python train.py --n_kv_head=6 --positions="rope" --attn_scale=0.177 --tie_embeddings=false --parallel_block=true --optimizer="muon_variant" --lr_mult_down=1.5 --warmup_steps=200 --schedule="wsd" --seq_len=512 --doc_mask=true
Each number is 500 + 25 x the weight over its row's rms, rounded and kept within 0 to 999. Layers, rows and columns count from 0. Numbers have three digits each. The size before them is the row's rms in percent of the matrix's.

# k: layer 6 attention key, 192x192, rms 0.0455, rows 180-191, columns 48-95
# q: layer 6 attention query, 192x192, rms 0.0447, rows 181-191, columns 48-95
# v: layer 6 attention value, 192x192, rms 0.0495, rows 160-191, columns 48-95
# o: layer 6 attention output (transposed), 192x192, rms 0.0636, rows 160-191, columns 48-95
# up: layer 6 MLP up, 768x192, rms 0.065, rows 0-84, columns 48-95
# down: layer 6 MLP down (transposed), 768x192, rms 0.0962, rows 0-84, columns 48-95
k180 091:490494485499527521547466533475501489524500468477541499513502488480523476505524516505494512471493514508488533523483527513505484465505498498453459
q181 095:495526505476452505504477510530561518505509492494513510520519544446470490513515548492484497500494495493490543487538494482519507485480483456502550
k181 094:513515501503509518485493504509479525509504494512504495504521506490498537517507462501490508511524473494550539522463526511479534487523521505444529
q182 105:535493521504497474509523505455501470488495499505490479526519468477531505512450510488494497494496486498494491528537502547507473482532485525498499
k182 110:521505535521458472479503464509453507524502486547501500503468470495542485468550483476480465484459481527521501497519513498491522501481504539503449
q183 099:508543500530510489511509519475503480511494499513496455537487526536485504502500495495452522500517472498498478498496480508430462510485476452496519
k183 099:496530456520491506491546492440562497539517472526506525485491540495524519488491496529482475530478511498477491473473442495524513497490523528517468
q184 089:505507523451487525504513529493448466490507500477482475521505482494526515513503504557482519528537498494465492467472482476532485472454515488456521
k184 084:480475476524499502523491476540510497507486495458520515505478528484513520436483516510504521550483530505516488509507499517498511530524520507514563
q185 095:477518497491495463519482504515501492507484521491516507495553552490485554534521454519482509451547518508511494475505489506481484495532525508537521
k185 090:443541540465514527502480505529493521451498498490483492504511479472509532495479506508520548479508492496509502548459517524479513541518542489448530
q186 092:473472501485505502512497458511511500488491522461468471490488518541500508485477506437510512483533510506497482515475521549499483492477490525508522
k186 099:503524498503462465512508531526412491489534504508511490530481511508515498478531480503503464505493481523536550477464496507508474488469516540568518
q187 102:543493429484495476493487501516444506488506487474516466529510521526483505495513521520494513526487512560508505499495524542494447531465490545489530
k187 100:494516514484495504503531513489520478526522497494487480458521468518500544510520510477506483450496453484550496516453512478502505507504482507481495
q188 094:522534555498463468497481503525520514528491444499506457512441506534491465538512527496458540514537470508495504508515468510505546506509513557495495
k188 091:514482517549524529479469539468502457479493495531532488477498495487503514537458503503479482508483499500534527510498486476520515458510542493518486
q189 097:474527471529524484497512515488509480513517499536496541445471486520497527491529528501491528483483473478515454576543506494454508522529495465466462
k189 093:519478510479508530467500518473534562492498489479484475509504496516519506501444514487506503496496538492493524451479532488497517497492515529467509
q190 103:515484505494466450550508532481507493481502500517510531470480549448533445477479484541500484515532522525500496467482504522558493525540507526494514
k190 103:509495508482459487522472507507528498488492486535508490481540525497525478481485575508484528544534498534513538497458512478531504493483471471473513
q191 097:529478494465481494486528522487501542498486445480509543537524435482508509509527467503485504466480470456476507468509495488531466517505497514540482
k191 097:538519474524507470475498493522494507507475550513452484486507465530532498545540466483502494490477517519504537499497524543473465476485489499505549
v160 094:504487486541502475507465504521489510481459560500481541483497505454497507505474478546478489551491472501473527495494511516535496489444505504497504
o160 100:528519490533473522504506475474492473505523483493533533514520522496494531491495540531526497487559480513509507505494495488458498490514477486473511
v161 101:501512515530499490503519522516467487495550474493531465441477465479493489477478487444506468472516515469470482516485497528509496443450535501492503
o161 097:517523459474462502507481556499505481537521513523456548477519512523495481512466509470539480515490500517500496503528513516504534531480502462470512
v162 100:518506518505469512523519497505524495483461434511499544506466492518485471481515539449503550482507544463492511484528526495502420482477503550520490
o162 096:499496490500522510502515477496490541450540519492463449514514546517515494459481479568541493484537473533457518510508525484517526503499478513537515
v163 100:502527496439449478498484469499482480525506545464506531495522537496550490529488489545489484487522501477500507525492500466561513483499470478505491
o163 100:488508538489514523525536487503522528489482552474466524491458550485452500519491508461485452483518534495521518483477489504504458506484439530458515
v164 095:528505530452513498525498496478496490567480525511463483518500517540486478495493500502440530523473497496522509507485491463494490489498498496511526
o164 093:483486527540502449512473501468479475520496528445531488483502515482441529481486451522530482510529490505484494559453511476505489503462497488486551
v165 092:517497586490472500460480502498491533478503459519525461562473476510521483463478507535474518481517532485505549501485487498463492520508518497508472
o165 088:489552567487446481528514509519524478486468502467505461483505519532497515539462498498505541528493484480548510457472503492508483447470533519519490
v166 091:452496504491490502511560536517499516497445493501458496517481462484515506501528500550505545524520554552477484493493486478520479472457506469524517
o166 093:511496487499498457513568487466513493458460483473507485465495499524519503536506481499555492459502492517530482504521481528501503511513502478519495
v167 087:502496507474515519499513511488515502506515518536515520520482502511497507509542534460582511516500501519514471538540490485491468501472512498494493
o167 085:502465507485504466474490512490502523490471509513462461533487514493500522468472524502517498483476498483475494516506506522488516500483470464498546
v168 090:509520494496516570493474536498523515514543440501494530466503498529515500480502522518470478504510497474508505471519495454456474528483520519547494
o168 089:518481478473482504524523494490492473485516489461466522534496498486535494441535528458514444494470528510535547519549471511507501495486521521497549
v169 101:504495480491490489481511517482480475520526476517501497492482475478482513509497499490493474464510520485558467526573507460507512542481505473495487
o169 093:509493499493527499497532487488487544501489512488509519478467542528504470461467507524519509520500483518555458457449540468491501516513503473496526
v170 102:488490532493467554481488473509517478494496501483519516477488505508512476487495437539481474490501506529550496472496477530484521508514500483477495
o170 100:509490493494493510546484500472482533546520500518450441492512494471499530491463504505524518510492470465559464536474489446479489480504543515517471
v171 094:539487527472543505483520538508512526485480540442532507537511475447487513496504478474522523480544512501484480482471515531513549497512459527472511
o171 093:497510511473498519486495496530493491496459513517511490462540493508500490455502484504477500520517518538511503490526488532533475525513533508514473
v172 093:507438489532457498520493538492502497461493471513502501519459510475502508466478534510446500513538544492489496471511517506501535532523498532520465
o172 089:513494524507444507487487472507547512537495479525496459466492557541521499498507506518481520521537510497486470467540470449472496476499516520498532
v173 097:469519524550506517532487540527496511558459523490510472497517511502514515500510469493481474508441541510464518505505557496525520542494486471482468
o173 093:525544529534455513496523524529482557444515468504495474484502470521486461526481517501496513512529485523504476513473512507492511511508507490492503
v174 088:501514474529478514506551536530521483508484483451517497499521471508518515523544498554520476470471505512521546466537492478455485508529484481504478
o174 086:503472475487495460508533509480519484447486496521459523456488562456525517482458517479505498514502537475520500442513526502521535469477507501483470
v175 094:504476509526447510507461452494538488497523514531487439451502506519489501455472487453454551510488473551539501532534483458472475483511520479527518
o175 094:492494510538528496514483502495462505495479484461570490507511514448511499487540477510498477517477466440505513521525534516498521490511481453495492
v176 094:470533511527526532488462509517527538484502545451518506463537524479501462538488493464488502479474475547510512543523524530487477484502537505490510
o176 091:512457496495529529535520482472516493519523517522471484526501514514496525502451523447502509507471516490509492503508487503478505526492472496499496
v177 094:524482479498490494539515463525478447537485522509553459540510444523520519491477466481483516486492498502476479500538461518512480478501537505485459
o177 096:463484513501466486528468497497505513516518547493475535475518517506492509487483485504481468497518442528474492516469533508524475521527492519522483
v178 099:483543477546504534559509474503519486531462527507482494485482479489486479528533444478467512497529500493518500503490478538450478520485522535564505
o178 093:502442498478509543482517457501466478545489504505544479562477488464477490522505527528516502510529505499456478511515514499502465483481524507470506
v179 097:453518509490511502487520466542482508506497495533480478503492540483476504510524487560466444560529482513447499504502518546491473504517497486473494
o179 098:535508481530493486486454559482513522527513473507499495514532488484488455508509495475492471486438514526486470485524472507477506505528499537528478
v180 086:478507496521490504436526470471507482461518505473537489531495485417477482525501538536498554479448502496459486480476512499473452552530527485517510
o180 090:495546518506505469516484549489480478527495518506527479497506486543541482491498543522487476490451466487468510472518500562508484500520521476499526
v181 095:482530523504536510482490495511492485528524480499477456468523521449520486491515472480495509501496476485529536493500499518481508480466506478504527
o181 092:473513487483534496502477509488536467531518531541482499486503523499502506501543522514500489510522495488515466512493520516489514481468492479516485
v182 099:536487525547525515517506476524547527517509495488492495508451472451531507429513512506509497536515528522507476490496509502534491479475493485465487
o182 099:520513527499513527458503519505573490467515523514517534511478512499494442489505520498486534536492495546477545482514482513485506503466479521508527
v183 099:483502485519498492502532467501565510491482517528450435493487511526503494504468502490485481483518481519499526456533540519500462498472491490485518
o183 088:507490433473520536506489532540477477477516518479512465468513502513472459465555544517493574510488502490494513496494528504509475453552489477528482
v184 091:513490497497503518495445528440468521471546483501538512521500476504508495530461483536442528474524487499528480483526501518492483511515511483492524
o184 095:532484495513532482512486417505502506547537517482457504484512505470505518531446534471524469544475446543515518486495542482490520508511473492516527
v185 100:570449479502517532475447505485444512501517513494514459509512502537491468496512496544482522566510538481491473474475514468473478498511498537500512
o185 099:529547453478502490496417507473495484491504510471505510547518514481540505496460506490478486531508493485506483506483486500529473498526485505504541
v186 094:482488522463481518472469499479539484522515507513486532538516483483495477507505476496522487500498500535492524473498497497501538510518505531506492
o186 091:487504504462487520510538489509505517486490468506499488515507460499483516504510524474506547514472542480475503511522540504513507486509455539468525
v187 100:487545488529514496524493464464493484495460495501525513461486489484515484485470522475482457530469488502528479524498503472520487465490543510509554
o187 096:463550532485505524486494492536431462545509484549470489473422473509487513510508525448508486520500498511497485544494513488507503506502473460491464
v188 086:478494507526510489470543528458515514527475444489502446534541511505480496526504506487508503535496529492513496476508467491470542501449494490493499
o188 087:522481481444477504453488533499485502521498515437533502536551514532475526516525536463497496529472522493476497494487537513488522513526510513502509
v189 099:542512464529519494427438526506521505523496460510532486489504517518506508481479478529504464532506487514521477481520516493467477514462515525530535
o189 100:494479522495517519510485457498510507485520500477486494514528500491519482479522529467484464486511505534500474497527518493514502477543511499479493
v190 103:522520453494504504467487521457457506548492511499472523470511507519507518519480498473526479473513466502538479503500500470471505500494554509502526
o190 099:492473485469540509474457500479468456475530527490492488523492475520489496505522491488528512487515486524569476496484507488527483540480521468510485
v191 089:507501508514533478502524518523492511510533540456507475484493514471466501522516513496490482523495510526488524511539526479484471479555510457494502
o191 090:463508508540503467470484457480486514500488460503492496454535493476499510474475519462531496457477487505448538538472473525539474493487537490500487
up0 104:519536516557537481467512550522506453527472513488508550440535494523538519485495468497555517536512525513481488516534488511511524545512447450494486
down0 096:475490496488448489474502448477522527518507536519474499486513523494489497470490505474453543507536515515477469504515490504524489505495521514488525
up1 114:493521516531488537509463473526453530492516482495454484504503534530512475507480540492485543490531497471492507493507538542526521449482483477458539
down1 109:488472509518511477473475489493535481489534516501532515434461471479475480471500504529455493508523528471487485512495507506448521474548484490506502
up2 093:499504482495497486519514517501489515477491502475517475489510518468521498477492541470517512545519484488499519517492535508459535531472508498463502
down2 108:465495489527494486505532491458478477483522514473520539499496521530509494498505478491505490535523532514491491523455489501482577516511478535481549
up3 099:502513470493538527489470496432528508458481476484490517476492488474538486461515489534472524525522482481532517533480456527514511506521462485473579
down3 107:517463517519457447498531497488503497466506521525500532465489520508501523537523499482511506465480522562528515514459505488498483473480470522537477
up4 100:491529495497527515489485556511468507536491481526535520510519509486518527476525502504515488480495498514478471518511517515496496461528491481537478
down4 100:459465535529540489468531487473504487509524539497506499479490519431475502482487495475492492477487483503510497518509538498470495478411481481481504
up5 105:511516514554544486521483483486478526508479518466556502476483450476525518507581496462497504538513541483491535467534494458515471499488500513512507
down5 109:508497496528471505487480475503495487450492484471510496500489493514469491534494494503518503507527484441489518435536477508505548489497530459500466
up6 103:536467493467520529500497445528530530515517476470514472480538513536465502526516507450523470461516500520501514502504490480489532487495468478459562
down6 101:486500467473511489492483533510447490466514516513519498584483539491477505522488466500491543524509478485507514509538489510454512563481527518522544
up7 102:453508531546497486476458495515488487512484484483516494466493524512490523469474445483511505508514484485473537500492480485548482531544490525469500
down7 111:451489496460514500488507508563516488492477478495464547505546504496559527480520452527484515502480511523490485501493485497526518501476466500517541
up8 102:514474522491519513549534495517535517497499525537455505492494526501537538513485559486473537524548487515499476478506489491532536506492517478500504
down8 106:513493489480520467511503530522505495509501520519511498466524524477519468493445527516502496487489512454492521507514524456499506501516486456516499
up9 095:484491508490494486470527502529489514513543553447494521497488502494517513543489520470488495496497509473518508476493529512481500546480513491506513
down9 093:485534510476507521532470483475486488492463493495504515545517457542488481482547528493509520542478457488514435472523503478493492496482487514501521
up10 096:531530472457485478519511476503505531493489523521452452513544540524515456485519496508524504504545487471490484509461496473522487540507460539500526
down10 093:505483504526510515486504520510501508538479540490483561510504495494451489529472474481504515515482494497501545526482510542483504513534507463506490
up11 096:469454555466517451473482513487488507473509507499494471549488446501481486530486482475493515511520496537489503512488530463494502469504467517521500
down11 103:496479484441515502481522529458509496438503519508526488490448518546511473474488464478480520510503499507512466456503509536479519450579487484509520
up12 092:493459526497509506480515509506505533489513487477502490500504532530506505523497521476474502500441486491475449500486505480505452547480494474483505
down12 100:481483477503506497503512468505481505512492498500503509460495519520507496494528429548512556495491545480493495547498493512529470522487495522514544
up13 095:499491490484495492480467524478486512500523551505513525494472511544545518458498504501494545549490484500481506479493468531533511537507433502487477
down13 090:485533481510525472478486494507551486529478458515485564521506507513481508493479499482497518475521485486521490527495519485452506532510538473507502
up14 104:549460540525441499498478499494499511551497501530483488533505505501484558496477537448467488524536484521532450521500515524492518437481505532509487
down14 109:486468516506500482487492460512529532503520539485506508473499464525517531529515513497526500507504468499513568469483531509505521532520499485499471
up15 094:501522463521490506465509501502480462487506528489477491499522529541507459460509495509476490557482533485504511451545524470475485463505515483471520
down15 097:542466539507484484515497497532530522500512496519513495510513481497559544498544518509512493454510523502543501523530482502492475507539489502472543
up16 121:454510547484551511491501457507511552497521496452484485497494527515483478489536537465533478505536487472511479521442476496513539529499472531507505
down16 127:470501500494492533467479502544498487504548472503447480511454520524451478467524496480532531491483504472474525537474490481511485507487516477509485
up17 102:485497486459526484494503511513503499494478487506481523509494491487469512569495532471474485509480501504500467523497545478498468511503493556483516
down17 106:503506508515482510510469476441462486533521511484439548504510534490506528525522548545496505509528529512528518496516474423514543490486504491531458
up18 099:526499501528484554515482479511474543514489491502536493477486458499444519510462517557513507508517522523529460483496535489469503511549487484514504
down18 102:515515473483530494493500476525504471559515470465491531511505490517500508507498506502512503544544512477531506472516446485503467506483483510504491
up19 096:533491508519473496471572490560484474508458513531430498499524499495512500520508495476499518490506486491490508477524473496499501551508487508517519
down19 087:491454498490555507523501485468526537442455536497497465474509490502500512460463492461522519509493529522537508504525548492509535497477499499520512
up20 103:494471486484506507467487484495515513531491493505552493498542494475547530477479534521545462495523538481455535491503543500508478515539502510498535
down20 122:516482524465504500477507454527509495533484474494550483548509512469552513475492497498515500499520495512450515463513501490543493514549505497488547
up21 107:502525474525554540478469492497498502501461512506535519517508538509498507504524495471465568531517557524527503490511526548465516462552488491494486
down21 112:520542492487479512520486488515491495527482469497512500512490555553494534485536537539519500512500532522448476490505511517491468516477508522444506
up22 103:487502437498510504488514472471521514524501526480475454500482491532472519486490527492511481518532441504549499505463546456506517471561502502530491
down22 111:462472454503477491409513480488530500494454516466483502457471469447480525479457440505484465533509526519526566493504490499503484519527495530513532
up23 102:482470524476497494460510508484508508498472471514551492519468502474513496478515474508454480486478501484471495485447495551510503499463468504531453
down23 096:553462473479495493554529480502492483519509517532451514489508520490508501518491540492525522528484544504499484494538490484467482507514530501510539
up24 099:552477490488515495507494489500478468460490531458474490528473482480489483512478502508473516475438512518529515501504486536482481516527497476480479
down24 106:490506518511476478493486482512501503512546527502486527487516507517480475467531464539520487527495454457536511509475492474464498466491535482472493
up25 089:529501508532500518511485479491464495491497516511531505491539536452527539491482483504514557509547535498504477526483467532481478517499472480532543
down25 089:505458465493461503509453496518509507456537503464496526522486515517486499486566510501491517481449513476489444476508567471497470479464490520510504
up26 099:503511499478558509526477517519498499474503505485528519480476528538461526512521560469507511491465458531493491544461463501532510555525522483499484
down26 090:499487453511494524471542490484525494515491499544469576477484522493511485471517479484492511463495480465491466494533474436498499458477506514459510
up27 093:505558521496455469495502519516494511488494521450488515502520499536545520459469477481491504509500446470539498521498510536511526526526481542502504
down27 095:489516513513485512510509499455519502580519520510518507462519518452514486496492472548464538519482539517493481525498492529483486518487551497494478
up28 106:486496498522494529508487499494505500495514505442537482469482489494489516510531484540480490475534516469478467479519485530502527497477460534474523
down28 104:535478547524535506494494487463530484468485471483458515509528523502496504507484528487458493517488463464514553535501501475521513493503510517579490
up29 097:493504511478478494465516502525532516470516513522496493481494503492492487509490504499523502498538468516503554493520478474536506510474508531517513
down29 098:484499483486510494484513525492481478524486462476514522498516476475525528481516548514495517492470502469473479523497475529520487481518498509440531
up30 118:478541473477491487501521521549454530481461474473480547508500519511489475404483518496504501519483534514525540522533512524504523511527519527508504
down30 112:481516497543479518519533475510516521489461471528529453509461523506499541513460516544481502502492485489458532468479492499509499509483479471514528
up31 102:523527501497513498493447516520514544472505512506465521492475542500492509480513520516491492522543549461499474490447502478508516456500524545510507
down31 100:497465470488486507509510519484514517484534487534517504499504535531493527497508471503554496526477536498489456474524479485516510510517494461470527
up32 101:484477472448554472508484508494469536480515493521515544478522529470499425510491482493453527524469511499519507509491501492483491527528540519521494
down32 101:503503542460524488465474507487520463467471498521520502533540480509490507474509491467490483539469480533481494507489505467520528493445506491519466
up33 099:542515502474495481486530467496510542548493491503484515473505512466494495561473524483483491525475497465498489501496483530486485480458478503481504
down33 103:472519526523507529477530523486497459504516517489516460476464470490519525479523504485550473449529520464498482530496479492537514491521512489457513
up34 099:490481492545514497474426512503522509495491550524491471508491515483503477473487494496501490430466535486485472470509480504485506500492498521491496
down34 095:525502521538495530530465465464523480524490487497473472468558452511501512493472495531498518484518539517492459510523527482489480523481486511516497
up35 100:476476494558495502455512489488515491484474479488463511476533460554527489485502477480491474519519506505480514515484490517518471509464478481507498
down35 107:481535511483462515511474535524556522500531489502509515535473530508573499533516523496517492561497536468509469491504513479483535488476514504503483
up36 099:533506486529472510465470482491491456505498484484485494458518506539487500482503489466504507481472528498493498481497519465502523524545483518485530
down36 092:499478570526497500506441488507535557465518507507547500505505504498517493496479516500474492482528516484474460534492482551496497475513503506493511
up37 105:497473525478482498482481529463495525519456485510519510550502458530519527532452496505499533477518513504480510512497502470519495484464515527488521
down37 097:530532524467506538516510463497449500494497449525457531523497494525523532492517458517484488478523497486524558491520477530473467554481484470468490
up38 111:499557506547452445491465473496497525547480478487491548504541523503511520504486508481498488501496483471499483492498491511467517532504495508557523
down38 133:503547489514504448486503508479530498494520459497537480499500470492465466491501486491477510453521477515485511530467521515486478506478511529538522
up39 106:516545536500524519493509485510501495482489462482470510441489492489436482468496462483560493511506500541532507508517487444541533507460493476519506
down39 103:532543486447525484486538509567519540525479508504491455533497494500487511493474465495503519558493497488451518492513534493539503476498523507489516
up40 091:456465453488485501498481516489524535476486466526484447477483474534484512472545468482541491509457521488492523506520504508506460509510518523457503
down40 092:522486535536500481460473492507480512478506550470508542468551525460508514483485518559540497499494483505491528477526485502513527534473490493553478
up41 101:526507523487514462461521482489493493503523505459499530501525477500506504512477545478473518467466483511555500477516518491499494492488488537451542
down41 097:515537484482476523487515528494509502552514446466512500461514506469501528492506521452534514491476506505510518490497512500495486515495530522478521
up42 097:508510530495515490463488478478474568517475468514514510496522521516509480506509470511511470495500484535474482486578538503500446506494481513475501
down42 096:452474492515499487494473489520512504511541498474491509515502542497503451530462502488492511487543486481520498495533527484446560487510474534503492
up43 097:498490519492486510459494500549524539496485519490489487507522511444513542482449508522563495468453453500463528442539496474513473512459551469478496
down43 099:532503478531495524510518504535509464528470478531507538478476503491490513504491470512503472497552512516489509515530520464526516516485488507516476
up44 096:509502541474506512493476501523472501494553511519497471457487466524539512470513535480472544528529491504508508487506455502515476480514510492500480
down44 090:470506502530503497537547521523483510534481477477540524526471508541490514495459512529499510447478484501489539501540543478495507529497522508544449
up45 108:525515474548498522462453485523488538502547469473503487503504519524482473505496524492503504467489499553514494522461513490467503502502474502484468
down45 104:473519504473482494521555542498481489480511537530458497516498531530494484469515518502484480542487529475503572516484503508538480540519537520486520
up46 097:514516507492477475484480537533516518480513548484454525469527476477499504514489532480489471559528531490482455499500533485470489487423463480488511
down46 098:481482519481555526465500479479522499519536475519505526449472539457518461490509475537470512515486479523483506519542519474507492509478519547506552
up47 095:514517486479524486470487517485513501471497490489499508486554513461493500520515541481479473542500504497502507502529473521507504503480453513522538
down47 093:483539458501523527503524514536477510516473478531513505534490462490462528470460516514512428515546466489450504539540476469478505509484507541513493
up48 095:517542510520490498516488521459471475525491512523524523480516480490460497529480502526468439440513519494458518490518498479469498514482490532457490
down48 087:483488506509501526495485452526522521490532482466517474511512490513499500464483452517524474498513522515471508471536478502521456499513524500471507
up49 098:521530460522484493495542506503507513512507489454496489466511484503463489525499499508537481486511490505497461464475540498511520459463477519485547
down49 094:507487507500541523457505502512506477468496496502506539468495526514493506463528549498475493470496503469482511513524483496497512504495502510521467
up50 102:473510532497534493516519506520472471451515510453470531496519535509503499558508513468536507489519490514547467500470543512524518482532504473547477
down50 103:496488486541507542480538507463503509505476523446484510509433513494510519546515464485493479467473473545468497525481542511545529507512473526537494
up51 101:525493486450520551557518510522490509492482444518509522496497525523502448511524516508487518500487455496499520480526463495568475491474463482489517
down51 098:521507532477515483471508532470513501475528525502516500536456429482505504494541497493505539500509524441485522476458489518506539468488504522515483
up52 093:513519522475485528475488492512529517504501504501454529446494499492504512498479529448527518507524444503502482513507509538506516468520549451506526
down52 095:500491491456477503509441499508521502481508540442491515542522491468508525476520518520463513498480486512497539479529493517519479506491502528508539
up53 093:489520471493496514507488547462447507439471508499428491532503502506527527463540534475468542531516491488471476490501485498503471528513494482491493
down53 090:483543511498498453479495481513549488558499470492551452484457506464469477475468453512484521513531498548505482523489495474466468530514532511510477
up54 108:534535512495502479524473468499506531531501450497531487454558444515457497497490537503468529523495493532505473465484503530514502473507503504500531
down54 105:460493540463485498494491507542521477464441482507526492559489516555491540520496482511477428490460531517500522523501498532520484505492520475532524
up55 095:447480526529469511526512484537490514541471463499483528504505470495542467472487527475512487566536534502512492467480479495484530461504533518474514
down55 102:480495491469500514568504521522464500525510514466509503531538491556506458522516519465494470485486532543558508491543534530513468523479511477514488
up56 095:479475457490476506531520530491508509483484536477456456527526491501487517505519511507494493506474526475484529531475522490546486498520511478480472
down56 097:472484505500524454451481532495491488468513487518489537477497534495549467527489528475501515447501531478516496470482483491492519480510509463461498
up57 093:483484498531467500502470503490477491493485527547536479516512471488456461550485545523500531513519485475514477488500496517492525471504483502530505
down57 087:490514502516496472479551492525487517531518483513502491511476470480508514497509496509458453508513478509458531542469517487503478502474504486495496
up58 096:552476471517515489529535486551466549513501499517480481513505479494522467482531485513515462482472493504508488492485543507487514500491528509434535
down58 093:492500503509513487457490514450521462492522498486561485536504509504496544544509507444510465453480492516512488471525480496500466485481508484529499
up59 089:476505530508496510511484506461480531482494516484533493527511541498500491452494534502500499520460526469474534504491507502484507492497438520469521
down59 090:492477510508506482500493516522572507530518533523489514476495440513471470500514514503447502484466480495529540526491532537543527513486450498510454
up60 110:515536525541494487512522459501533495500523464478473474459495509501493513538472508491488519503503523513495496521496510465474501524471490510482514
down60 112:502514435470523494481504485514489520507526504523518510502504492478542518524511439525454495479517526497524503497533448509518487499454496536535513
up61 092:485492512485491533508466513522500536531520504507512476529508454498486511463516531511495504515487516483494483507485475470541483479463513491472497
down61 090:517493565477507463479511500483498516507498431480478530467504477486467505500458487515479496502504478485527539478550498495491520522475470499519525
up62 109:451557443480497439483535466468476519541522506474476506492534495473509503513487519444500507496514545521525529477448497526493488502513462475503479
down62 110:471552478503486515511518457504514497548497455495507492506491499519519510512487484517500522519520481439531506492501533511517469517469503543515483
up63 106:531481501501528481499480478514497485570499508494544507516488474521468472527516517510496498512503542491475515464495468471523555509458527411521488
down63 102:455537495474532510503466448539510510517484446465516499490502530534484493511531474509501502506488484508542492499447494517500512505517500532443507
up64 094:520511512497496519536493478446489480489489511492504483520475499479496513531512502495499490517495565490503518482455475447480485493510520489496497
down64 093:470506494504499491502474506519491516505463502476536460471423478480475464533520492534496519504510465499466494469495474512514482520516521494536503
up65 099:484495479505499483473507460515483493516508455479504448486514491554487502534499534459517535524459514490543485451499511529523520527510477481474539
down65 109:506516471492520513526510504477525527489536465503488479513471494469520496509495435474465531581459509532484483466459491509465485494486472472517497
up66 118:484502537491492527547518496468456508504502493550481512498413494488522460505554516482519524487482519496496480499480479555461506557509533516493563
down66 102:516461488471511481497477508486558493475518535468525510539537522544499486521464532508475482510462463523535477510521481482513485459522467476529460
up67 124:501483480511457515515486551499494514515476507513502489495491464509521486473502496428457500484504511516507493478514486481529517508485495493535528
down67 125:504556464510519487544542488509513462477511468477505494507499505456530489506507502480530470485490487458488512505484509525511453473509507521535505
up68 090:506480484468469500488576513494515532473484526515524489525510518498496507496484536479484479529496476499486499538483517464495461522523518516476519
down68 091:489474491519522543545545478492476460518535501496499501487523480524481517494464478520520468517538448498503486538474498456473460461520511501487534
up69 096:497508511510477522496472489478517529500469481530497478491517506514497500531477494535486476512533508491477528476466458504493495450533473570518456
down69 087:477473470486508477477524517502463473514540529504516526511513488468533518503489520504520510490463446505483476517483501499549518461483492467522515
up70 092:517487505500549479518486508466448461473453515496478463510539502504529499436516516495495500471500520528548509499485522536528491449522476534511513
down70 084:510530508476498542474510518541523534510493517502521520479508497470458476510513458505462460544497464452486477525509480513490476519459536473526475
up71 101:480502463492469525558509532512479474532470488474492486509500554525477460493467516467519504489491523507500522496521508456553505463484509516504455
down71 111:458491465507505444492483543487517488507493506469469489491452459480512485498541517505556517487513512517510523529509532477525512468513541475489511
up72 093:526509503520504486461531505492515475473484504501487502466533486516521528517475507477473520524495522498457480529508532507487487512561516510514514
down72 092:497517490504487538445475497529522490484516473464497510484516526523510470476542479478519521500526520514499485478530506512530478518488525476497511
up73 106:534507472508468500476491492533480488492538487562466498489506479508490459508503516476528507489463513492529489523510500488505480515486498491515550
down73 101:508509451487474482506466493511528516504458476516503540491495486497517520531505475533509513460523487481476512505526536473532555533516489528483480
up74 097:526516498478517472489506430512459531482487458503534509464520500510528482484535507491477532503430495510520502480518535503502484502501506510478497
down74 093:458504481515496482480498519491491510536511535531454507546475543470507495500471466545547511504533512498538527495494501470509511519547501476549541
up75 121:497472519492481500520512526499453516515459502507495508518527466485492481462493468444475531493494535462481521455511503510532520449512500523524512
down75 132:494490512499516535573532494522500532460517504432530511512498488496507466502488508473507534485559511472472522496484544508485506500464527471498469
up76 091:463536480442497476496490537474502528514482457521501467477534527507506530523542475527480487502489477506481502525463481474509540500524475489461516
down76 103:528516494515520456465516502506454489519541453506492494489506518485548516506467493480510521484511525490420500497514506519535451500546488520491495
up77 099:488499487460537505499481517537479492494480529474508554482499502492532461501505539493521462489504510543495495528500495475544453545509487522483447
down77 093:479525474449519522468475479475507472495487495527469493519515499518480491499504509474495472458472492500515491483478486469474517434465555479526517
up78 121:494462486512500521492485517487488475512478455465528460531499514520493524532516519529482499468506488504553526528541500465521466499465452478515536
down78 112:483531488498516466507499478526470484517511507543519518478491521460518487501495506531495519495504504495498428467497483476535463520513507540489458
up79 098:442517521480493466479488543481524486529487469468520503505471535529536513534487516480519510550539491493498491541495468520512485520510486486480505
down79 096:473507485471497545540501501503520498511475448452510515456535544439504528519518484532473499476505537538494494524545513488446472518491503488514539
up80 101:525529511500521506479506482471509493479492500462492522521503551525503524564479539444521500491482507495533501521469530491531499512519471507482521
down80 102:506528504500508485491513490496495525520505483487505544486478472491486494540555529524496453506484461512472543498522525501478484455535497504513493
up81 096:508495472484525470469502517532533515489529522460506456526508521541497522456504496478532513504534497497494500471453475495525479491504520537512471
down81 101:482468505469464527476507466516501467523518521457483508508533503482501532499491477484541504454528547470504516478512466534527527505518486518496461
up82 093:555511538529507507501515544507477586496490515461529496506521522520486498504500479495511537519444454510455488474469531481478484489540554525474472
down82 096:564539498523486470516517530485507530499492498483544494512466523493515475447483504519541502536492510474510509503488468482491538497525499527542452
up83 092:512456525482475556486519502467529481477464454507527513506533499534474500464492494484500483483525532498472504517506486496525514524465486516507488
down83 094:481503509539496477479526568450505531503535480494499441497514473501508488479500478527481493474498508521531486480509523511523517526507480502498528
up84 101:484511489476464473487537529506477525494483477492457479508540507501497479519514512456522491472519492468470483527543478509523524496511501528507504
down84 093:528494531509511455500526506490534446516484525497474516504487512541484499522515472473500480505508492511543498490515523555529524483539478498501465